From a checkpoint of a small transformer trained on Wikipedia.
Size: 13 layers, 2 heads of 32, vocabulary 512, 0.788M parameters.
Architecture: RMSNorm before each block, embeddings untied during training, some layers without attention.
Training: a variant of Adam for these matrices, 117M tokens.
Each number is 128 + 24 x the weight over its row's rms, rounded and kept within 0 to 255. Layers, rows and columns count from 0. Numbers have three digits each. The size before them is the row's rms in percent of the matrix's.

# layer 9 MLP up, 256x64, rms 0.253, rows 100-255, columns 0-63
121:104156150113128157128108157128161166125182159068144152133130131119137148126136139133118119153140126155138130110121114110131126114116098123137165137140136149129201157097122158123133117053097122
103:138159130117129126153106125152144163139101123125156143168094121148126123135124070173114120149112094169125089130149153099099099071140131130127086122143149109130111161123120125114100088085130100
106:147159097143165106168109154138135133144139176106103142132097139097098154098142149114145149071079133126114142139137118159109108112123104087085096148184128109141134134122113109103127116128127106
096:124142168168143134107100144119109112089138115098133157125146151103142137145162113129086088087138068134149130120117099141097116134195105114136143125159122094131137121095101120091112149111111136
107:087153145088147145133149153125134124125119170156170200120139156130113125122123127132149101124117108146077131076151165113124164101134147098129128111135135106157147135131114105151071133107138114
100:095114148140139156139134116168144172161156167096168150142127121129091099114156141104122112165118158181154129091103114135109120116136156135111098127141113130136097139102150137100090136099143082
100:107143133176195121122115150110127153117107162145122125137125119097115110090127096087131097146054146134135158161117139149127101168122070113112095138136118126120141138129101137120123110116100121
094:158108103150152130128130132096166120135180132127142135153163160108152137116126119099121134139125135131145088137138072097096184096138150134133116098163131097171117134180154125098103110134103129
106:115140160134148086079119148164172143143127119137155106132110123141145114120158113112142077136035115135127102104133126096109135141138125154097133103115114130140102153125088142128129109155095119
089:080113113143088137147112167151145135129101120119158112126106131098162098088120122096083113159164142120092121095130155100089119130165115159123111149141121093137160161120090098124112141121098126
097:075179153088112158124109134159141148148102117131129157125128138085147164095157135121117132167115144145137147102132127111110150139148148146150153155121118096116113126099107169098132126121066089
092:083171133111167097106142140176148149099089143121132101167115142145139115140143139138122133136103090105127125136141104174125110127212123142133124139117166117134112122097146118086109128149139132
090:121140149145168162115131140142122123150109119144160140160128153087132092100109095143120134148148067115129124115166099144091125083114101132173086092148092129132123098128098131121084126138110142
097:128076113122137104124095177120117108097089140136151116151120147145114147115116084106107150123097141169134136090132111140137084143195127108103152105165125101133135097110161159140123111151119129
094:088155112144137130138116153160115145069134144134138198129155115118180121095161116086102087121141116122139086117112131116128135119166123148120162128166141089129155150106100137143117123144124143
092:100170131158109148135138119126160141158139122113100150109131148135130134083118145128137090149094149103156136117137074178109163099126122101074109062121146158112151110130135106149124131128121107
098:139135151141135091094084124111101171137131158136124128132149129188131130061117070100114100145164110135138139104147090133154101129161160138129126106132095117153118120147138119129101103136097108
106:088125162110163135117143181106137142161099148121151118154145133101081116114142083113118112122119152112148128106139140126160151132163139114159143094162178113140127125130108133144105064132152095
097:154121088130158174140136127179128157128136123144169148126142143106129129170160113104147147117095148176132111115134100130062132141113097141137136130120149153150120121167078147121099100144103107
093:121126132134155138109123128170147148155162149087172167167155143080141133107192151158115129154129148128100149139154161144159129119147106101141130115115123107133136097093156124131132124085156102
097:112100112089096139122163128132126101164114158152144141139141163129131133102125151102131118158112151119153119106114153149134108117145112137097088089132072129141152090105128179102104084077116131
093:136121103167153112089100146163168129133160116139130143146089153093115113077151092113127152163121151178126160126115114124132103095122129132151158146163126147132151111108131135070127104163113132
094:110157106166180077125135159164166142115152160139135164135143159116130158150134142104154115151105144144134170117137124140097110125110098125127136156162111138134125159109121135139124115078116067
093:117109107143112125146126122165158168131124107102149146136121134137052118116180100144065122138117102138117134141096166150138138136126103126110152112116162151139141104160100140135128163081103111
098:129161116130100108087131108106134126147177142125120124150113117110121158140169130081128123147101159102129096075130121130117108125143128099075106112147156130152211130128129127123088124116121152
096:161128126112123178089146135121135143116129141145136193146145177086134129094133103114139156111119113124168111119099145123127129085119067148100121147138151125179151086095122110140125132133123118
101:152110154124179127161079144144146134115107139141148164141126165132102118116187113122161109150102110144148114110128147145132134114166104160101112115082158119119133111149135147119106194129125095
095:094114177183137129117105114178144129121140163140135168134080119129112125103139107123101088137138108094151114092120123167156126091143110149137152093101107109125113137109131135153111180106129127
104:100141124146179159102146146137141128153154129167134175157089179139119159116158130150120164146142121137093121127144111173143102112125123135122095089125163146146149116083109115124113172152118120
081:146124128169122166159077141174145161148162129112126117195114165163122140133168086143117126117141126144115188144143120110132151143130151135117110158116136155157150115097111103139128118144130113
105:129118113169104100116114110113108175159100108109089172131123139154153116093139120136108153162085113117128142098102081154072139124130107118111113097150097141138137157100140137091106107115145113
092:127131120140124157064115115112126142126107126151121133158131160150141148103205108154107104114082111149135151122188105145137145142170112086142121146115098134129107123099117157120113117124164123
102:131153143129118123078178137139157136126119139134165168142139145143127093091150102112137129140104146111140103147141153150128158168143099146158124103172139091159114112087100091145122117123079098
102:098098100166152111140111134113089136145140131145161122169118167107127134105125116169111129140089137159123099153167094203109126134134129120140123122145138151141146118083077136134133130132134086
105:121165145132109148120106138142114139124080130113132181139148159095110146125160114127112166125113088160121122126104145153079156143131132153079110101137127124167153101130075107113114173158126111
091:118120153111112131097110160141151139140112104079134107131175184080133151121129144132125106105104120170164114112126134111112193102166131118091110130150142140112164091165122133141110116124113121
096:087089141140145148123124143129157158108112143125147140146102144130099155131169106104118147150112092134124112129115196105111127109158162109178136086135183087143108135106123107136114118161140115
101:120142136170166155132100159178102178124122136105108165136120128165124156100091101155120134116150081134112113128175125134092087114124126134145131076133127135128110117102119118103117110141123082
112:125097143190120120114098152153187171172144090134089105136139131149143132129130133120098072146119124117159126112158114152120135139162108146135108144115153130122131110114141132121099111076087135
089:128121090124157181137105123117200143171118137111163171116112113131147137105144122144109052135137092097134136157137139114119090130141115136113105152137121132119137123115081114139130121089128109
100:117188160140139115119107103102168123139121133120144125163143151116107141138152074120156125134113090169109117125087122162094134114179124121064124131120144125154128075133123139107141147108132112
108:149124129118119154117144144147128196123156137137154107163154102108127129132134122127112118160126092116092136111138122185156168112133085161153120146119174107125110114148129184103099161123139102
089:111134141133142178110098105141122136159164162099154147150103140135114122080136140119150126122138109095094147085137127114130151126177129143103161127151098107127178098170153148112107130124180121
099:097154119145092108111091182136128190085144164139123116126101096157153158140126136114128132152096116124124160109134138144093132123119116092106148116149128138119147115086127144118127180158089102
100:125085077120109122148139195172121130129140155108130119127119135152151171163159132141131149145118117124120093116140129124098152114174097108131091128146154119129162101139076156102114135144156151
113:128133171120115136134095203122164130121110174104146134114158157097141145078134139113102135134098116105152104129155153160101134127135138121101147118187165137124157107150089136110126132138115133
095:125142118097199138145088116098098129136069092134128123143133144133125103131073099123111126128099127132113142127141094115133128097155119163114121121164124132166101135138082130112073136133095125
098:093104121162147140152124120132173121097126141157154118148140145112174161139126153101141109128102143144128102101140091179142165133137141129132142130170189154136129110095104085088098115120120137
096:116095103179076113113074141135108160189121099111127116144153154142112153117139092128082096113120134139131118125122133161118149146128081107106123139123113126144133154161154175126134129102153131
102:131107082116110168129111119146113181144091137138139185110162163118122153094104099085143144110165080120126104121136144119130102112112110124128119120173138137144102106133152102109094127129099100
089:134110125161128126152066165139143131152112140113138143137096192136114141109090118102146113162093147148088130144127119097143090141165096156144113128148147144145127132113166136127088174119110142
093:132085170090119134108154129148159135153105181132150133112141128103110141119156095096132141135119179130092148125129118102128145148085129093120131122129137122153108110093137158078085148114085146
106:143140145118110167129081142129173160144128119108186137147131124130147164110153150114118103150134117104154157132109104107102106132168086138138169157159151124120149112058128132128111151117119151
091:120123113118123119136126136178141134138073153118120133165141140153088085132133098132132116119067145125148076122162111175123155149124104135129085146165115146165131132120150113161101143167121123
099:134130137106091131155129122145184164138146171093144141147127129148147136153108146112113116143055126125133162135145125147093134147120116131097148137148100130128175152120096152116121169089087157
101:148081115132105135176155143114183170133122140127130151188155158103147108122146108143146150109128165151127107118133113129104115132123138093106125129144117127163127070101106136108121111114081095
093:127151124126159146156132173112143111158122173086159140133158177110137164093105153103119143148126105071113137076105100154141086125133168135124138123120139127155143138111099112098124117135101122
111:132132066151104151101085131128170122157159147148121121151127153104145131106163116118156130126150138118104115129101125154121147123151134129089162075102150117173148084113140109133107142100081114
098:126100096157175151120116102121133154134128114118152121119103177145118139140133093149149122105123111154149135126184134168107109120179118145137137101140171122139116145122116070096128116147106072
097:108165105153080150168146143120155134116048117127116127154144117120157128099135093114137100163108102134113155105148163143099151136127136139160131098154116126156138108128145110148080089135137128
100:117149128101142177136138118136132139134102160080137091152067170119092174128141144123138120141123148108128136130142136191126140127160123147087131112164162081128106132140137164139124101148123116
105:121137131136136140145079114165126140110138125133140187139106106112142113136187125111126137117117119132116087106131132112077137106159119178154088137121147117152174138165115101111070135103131108
103:132112127119139136119092174156147178124067135147136140165112134171125107128112128120129126162145102156104092147175142145105137102145168085120105112129129124165105134144170152151098127129108153
086:088113161142166123136121099150158161119150164150132134130126115151101143131097101104130134109151128164048140111169148140079125106122110141126144103104156159129107103150135158099134100113133118
094:111094115167113148155079100134121167127130150113094193144156142176135110126133109111140118136093111119085141137167140124126142127143116149078151129133138134128116101093124137148121123080112088
118:115144129137139138169145138118158148163122150118115134142134142114133116135138142085115132105127134133142108112205098121086138109120138131117118111194117132132149155130105125092066074117097156
100:130115122148120139124149144134125168119084119149145152107146163140120149118116113124118117144095134107107186144141132138121156181181114117067163124139114102127148195101136150117113126124115091
102:126143126153181177138097147148161165135092172121125126131138136163130119064127110120112118104153166150113160092103139129167154140130138139090108136126126154148155127078140144145118143111138140
102:098087104121134148115096139117107101123159118102139151172089131133130135117127103103068100151130126143145080128122102153124128130151132122128139060128076119140127122098101112083110150109139102
100:134142141125121090122113127123153130115159135087164104156113160154093120106115127139079107132113122096148116144162171149144167143190108162106118129140155147135122155091117148107100110144090101
098:121082177142087135105150204136140133162155133129145125109138157104138150119133125130131122101105162125099142109177148147132107111119133134121111081146121090135144113131111125063135105133107135
093:123102155127132168151119187139098153101158149125113112145139150111117155149141128130134141134093121130152122148126162140106118144154130119074156110174144081109122117174123132082115119132073153
106:071133130149154145136140122121125157154138145148157124145144144065157141134158097152116138127099088138129104106157147133112129160112152084133095124145146133163134103101065118123138120099088122
093:135136119115158140130137142124098127092124132156134118185124123145165128112141160108110114145110159144148124126158091162116112138161156142135139093161117117127146112118070170104080121097160073
109:103162072156121138132100120103153135114082125139096101136129168144133131115110096103112090143104090151139110117131118109142140125138086131120112125166166134133161114111122203137130134089099124
102:134140175110124144162149123168138162121088153119160097153096125114157148098107127113144164145090103113095172131142126139111114104159084110099140129178139142126120138122096094132104151140095125
105:128140141145161137102131147142118148144104160140157147164125128149111118140115097102124081142113138161108160094118126109102162151118139134076121111169163070112104141137116163149081137095109102
095:100094149084132129143093131136113158069124149139133124143122170156133089106146121091084115162138067106148122118148119124126153116133122121133084144119102085137118128159120134141084094115116122
096:104163088195137142116115134156122165112139123131129117183129160116103102112148116112094105146122168171120141110141132152155129130145098149099143127117170154129134144149140186135114093113114127
087:116161095135157109160150139109156139130117154119157137117117145114163125123148113141122127112129073116167139161092144122166146092143131114166155114148112123173121182160126182135121138087102135
092:112174138147126129125151152159118159137161141160153154153128173122087138144107090077142123131118074095106096130153111152084115086121133152130139146119114143169149119121128118127111177120138117
112:113121107105145132115116136124158143115178122100143109129098121149169145160118113107133051182112121135112117108137167120102100107169098097140112129140121117139114104117115145129091092113092095
094:124118130132205120108094160131149137155118115132128139131070150074119159093106094167124114151136163118131188138098111168130135116134130131121130144146126150125125149132092127113104121095152125
107:110141119132118161148071142114130124181130153057109195140148125102117134108115152115156107129140101135153105150125122123145103101129124128112153107142142134163147107136146128103107146098075143
096:110130119122131130122086157149154158140149159117199214149128156110137172109120104140134113122137132122148127139134141112101113113192130116113112145118134109145115170143124128154162149124134123
101:146150134154153144153145120124126134104138133116146082131087163161113114128155105143125121137113103109118127082196095114138111125157153145094109063114133110129171110095157120141112131140093106
099:116142131127108107162138134103150169133157176130104144120144136169141154125123134134158142149120123149137095115130138120070106110109101112113145113125140094153110121136093185108080145077084108
108:112162139121094120089149159124127151157157137116132096150125126125160172143120106136133130130110099188136134112160096167099099113135107168153094082135153127143131082116108110096097127155142113
108:159132158083122146111137151141141150155175168085148132139136174126133183137171151123156098143116149159119131130162127152130095127113092135115113139137127132134139079108115113096132167117105094
100:116146141116128115136128133169122151102145128141140098177107154118127154140139129130109138138036149169141170113111129119131172101131107115137155118114186138122122146086111149116117123123088151
097:142139137159146126155118134107111150125149155116149102109166135071140098100117099124138153107108105109135091128184129103105142151094102135134162083161112113181162157161096140128129121130128130
094:101109080114134153156128148153137137140148130123142134149130163163151148120136089116115107179093153096132144104100131146131170117152152131096128165121138100145125173131091118139110139057148121
097:121190158125112128144110138142144160121126136132143164157121174104114144143138125130124157117099121101160142149124133133066199144125112087143120118129159106153136163146146109128110149075129128
093:124117175164159140129139158156167154128110129146136101147136154121086146116132137121134099136127121124106140136153122105126148103189115073136104107119106124153104093176116143157125175150173136
093:079160125124102154114139136129136167157094194120118159118141133110123131100101091113133140134087115131052141135115120128094134160130098119104102151133130151131131095116121104127140140127086093
109:058178134154150169095139118117114123124121143091125127141134194129115125100112116121117160120124096134133123116161120178168125120137116136092101126092103139171128110134142151133098128139096140
101:137151121113112125099086156122138153135091180139152111143145137134102122105125091161073134125134155160115096129140143128140115149150109128150115096136092118169152076157108102176139136134143090
105:077151153141125151114101137143122135095122123070106117127128142120123156086159113114084128098117108128139197158134117131122119138168096142108118144164161129162160168133129111120136112166107129
102:137104116129137146140117135134125128133106124139165143131094149117156167123178116103182051132131134146137093130176109141112082088127133132123139120141143146145125109086107170156123139172124133
088:088074112140113124160120129150135150143140128087135114116082109082137131102119109100137132176140162103115125111153097137067122138113125090119107077147157091138109105149128144102118128116140120
107:075137095129192160140135121113148133154170134088167130123100153133104168139125112119131073121110181098133124162154124152108115120152125122134101083136135118120107129130131124123083138154125128
102:082132113120142131128103132167153121119090155136129116122071134152110141140108098129115125164098090170085089122135114127086108129116091120153124107110108142144129120142127139137069153074131113
100:137163145133106131141126140127130110126152132064154132167107135137125140162095123108091135154136108127156119118110058145091108106149104143148120112134107086157105141092140141106074088113125129
099:103121146165114153093110148133134154114150131154081132147118137133097166148151114155057104174117126150186143119165110126126118100130140157095111125107143119127127098150148148132103099156111129
100:098091139120138129150155145175137135117164136119185111154136124130124097110106074134096152109121138119121129140166103093120141104127077107107145127160114112159107155159127166122099087146105120
094:134153092146119158127094131159156152148141112125162126182137134108100165109180081104127103139111168097185147135107110160145152121142092086108113131121118154124111140138129120147135152112116119
112:084136132140123159171118116120129149177144142107139149158075135141165182105136088108107108157167113116142120098118094114123121095133073139137111119111169131132146141085125123136133109113133109
109:139105142149144116153091157128178160148105150124111144132097131145098133126125152116144108102075113146119107150200103105096106108124126108107114082163161142149131165137123095132115133121150109
085:126159121121175133107100129141122131103156124130133150154168120177119144142135128096090090123077139091164076139128077111122146122130117148106113118128155161140114129140108148102078126110164113
101:110148163098115176127101138142158131121081114123151136163124147115124123151118112110111153170150162106126096115197099158146128112149090122140112100132160102125178129169119105146137115141133118
103:099126153122173128133137117142193167126166119090149165155114142100107140112113099127096159133140117121138142145098094126092159099141118106087090108131108151147140133140156183128123117140110130
106:136089111159149132069091137153135146116126146126160125134125141135143122122141140124083124143114131167095182136106145170130112138182149129106122086099139145144125108168122126125091078149145146
104:125124111176137138151128089164143132130138133159159169140084136134122101115130098145136119113163154165128147101166144148135120111128094095177111106193165115146162157150109123122113128125106141
117:140105103119170137116088120152147170175114132116108123121158176141156083145145127101092128121126147117126175110125076127095098067139085109139137102136141110128156133122127130117112129135112104
098:117117154151123143136094127125123155162099102152146119148147165147097157077120116133081107130144142092112086095146103165142150140110092149113094113107193098138141141130116151112149111146131116
104:121185119191132120149105126157169162116102119130117139128103121103134102130156103143136147152114129099111130116109135147090157115142120133127091106165136108145110093059136140118131082147140100
098:103141142123109170144110137121137123155122144112184093161119121080099109097141147106149172099110122151168146117143129165139070083125122138123110128149124136149152093125106105109126130133103084
107:122112177138147108112140174133136109132154150116126116147118129116140140116097120113140122117115105109158113103166136126117120108159120143102145032123166130151158147102080164138116144153118162
099:121143122152100099101127139129141164145158117130153125135141119165126145143109142116059167093101131112119123125122110147127082127115089150129124126122171102140118127088145158084083095155092101
099:113112151140148157157114125142123148125111138115161108121121111083194132149127139092115125147119149106156142085139128172116166111103109153058078145166129123128135149143103143108114111125129152
094:126115149116188070121127118147132172083140159143148141140122156139114120148114125137091128155119121126114121156113111117134112090153134118113153111164163138125130148128137120161069087086087112
108:148164096157118087079074109148125116174124114074148145146110121115133155117177106144108107120109123147136110102131110096115123101144117123151121118134122121141130157115107153074102115084126117
095:106133091124119145110072130143142144125138167147181130113072165169111145111170115145112091164122142137135142100123124117063128140160136152117134147148143111117157146134141156132144095117133151
100:105144101111145122163113150139121130087153170129118123106125154126103116106137126116125139106147159145103115095129117154151114157133148108119124067141130079141142156072120169140116158112077083
104:144114121100110142164134136146120175105140134105129130134130171113143103134159115123163087140090086126137152123141127112103123177113073084146165135182132104149143113146124141126128114075108136
100:132114132144104156138144170134108146128137123095122132116130165162123146149116106120125134120140121159092124151195074143136092117177099170133092129133150093150115075097111143126110141145124100
109:130164129170176174137142125135115131103126196113128097144157150094166130099123135116115111115099117142127105118118120148104136136129074134153110105134110142122157075119134140095111159104110093
109:145154138113186127122120155121167131132082175094095115126120151107164084106156101092122160141126109141100108110130126130147124134144116102107144110188136148141147133162102129123135136112075131
096:093144108152134146148133129171155132138113122133108129099168118129119112095166092135140106121103162123135118107165091125119170084137132155105120121203123139144137152106112115121103148071125153
100:103139087105125117096125152131169158148100138090149116129115130107094140076157103153107089109104088100112098153158138134159143122135132134115105134195107107141148125121113114139108124116167101
098:135135082162121121174138131112164146124139144123100128136117176143141152091105104117134085130126181121164155090141123147099122112130081091116131123135121148143113127144084114139077111156141096
105:143134170138126150121143148126183135131111144138178169154170126129086123126155151134122150145113108134127091139145148157091109129161136070073112096114156134128133123141138151118084144115102133
101:119088168136120089110098155140178139181165152131140160091130181119095147129153098119126124123151157117157153121120117146164117104162120135096124125120127127144119140074145106104107148136128144
103:078152157117112119157132145119157120109132163151104100143128134154126108101123154109075137124110118147134165108163102104135128057123102113133124109146132115128121123139069154103092138133082146
093:101164113161147127133092151141143168123133121080165140083144151155127165156112132107131101124114104116129099129125104150117155129138110068140114119121137117121078150123147098125116151067141098
101:108131112128108140083142120160137164167136126106161168166140152096126152091113106095123093130108131122135117143142160133103110132102059150128170143123134129142131144154139120145124084089129086
103:138133122131106129103067131113112123142121171122131142147093153162138132108115125108074135156148125099134158111082139153117141077163138132134124116106093107149128111151113132101053141141147117
105:130110120138171172114090124163071133126099155148142158187103172137140134124109119086115134120156116123100132106104148168125143139163103137123117122123138109123150142122155170077126153132141123
093:103124138130124173134089140117126153121107156145168150132132123103062137138188122079100115109098095134102133130151149136157132133105125105099126148146125152129113143112122126090110154144167077
106:091144126149090154123136127130140122127106131119183145129116164131133156112146134099094106176136096118114090120178122101100089149136130123081125089143166145146100149117133092143122138098110089
102:142134053129123092110114141158120139134166150135137126129160133148131093136130083133149115108145135131087100131137093152144127131179120126092129070111123104142161090122126111107086148101135108
098:105126083176138178102128192102145147122147140088143145143129159111130144148119150122112122118114133143164141098129106136109114117147136141054136136143131148105158152120121192106130123128133139
100:144114129170163123098113171125143153150095145150139140181158161113143116156135157110105138147112118138127155100120133133117161153120083083107079083134102140136099114135114077130130100132132128
090:084097157106162112144082148134150128113133130124143158135111145130112173138126110119119130104143145170132103106193097103087165105109130109126117114142089131124113133153127138115146078109144081
099:131144144122149143170108156102163172129154154151147162147096143113160129110142158145155108151125163080134102145198129138135130108167172162110126111132143121133152097117126135130133143109090130
114:109135160137162174135114140166164143136101150141135146155148127135142131103121078165117112145119118176145108096178110142104122160174146102156140119135147136161132108131103102088096111124093134
104:083123099139128111139153139153139141141122156112114114120134144107109136141141131090126109136097149125149125088116068151087159113156097106128120149179138133123092093101105152080120180151122106
104:107088132149152122159111131131104123102102135081117154133088153145162161098163142129134130156095090131132171121148152169136151150138125103072127130134125103140169131144093120157104165144111114
090:089110125101133113149095163126150130140120097093127111123146145116102123124147057132080143120121195138109075119168093131163120114134142129084140137138129146157124132108121138123123155130094144
090:124157132124156143088111136121159150144133144122140117122085115135157147138202103128149097110128155167107090120175156107098123114128085162145084132118150107163100119139123108127137130151161113
106:148114125158131143161106145144101167154195113141132109156079110123128132104134096089116141147159121120115102135147089131074112113123132136132142133141133108134119129097098115111084119107064116
096:149099088151109113103099122114120168122125131107165151146158151146148140095121144127153140160101172136072141123157135128157173126137094126115164093127153117154121072123119109099127144164130132
113:135119154133171188112137162139136144153140185112171166132176128122145144139121155119103101155121119119120114145157101151090141132164137127137133132110122113147113149143093108108132062142106124
108:132134143130128171132110131124171135114104150103109125114109163099155209101125125134118088163163092116151123137180131138116096144133115138109105131147109112142131104130122117132130082186130105
103:136176178122122162128136142123152159119112171136138118135133141130165183158115104113157094096111133124167127086170122140117158137131108147139141132151160146128096128082120137104100083144137110
094:152141145127181121112107152119127120100141146117159088112164109145080134136108113093114110092125171136083112120132133134133131100173121119089143062160156120152171137138141135107121108128141130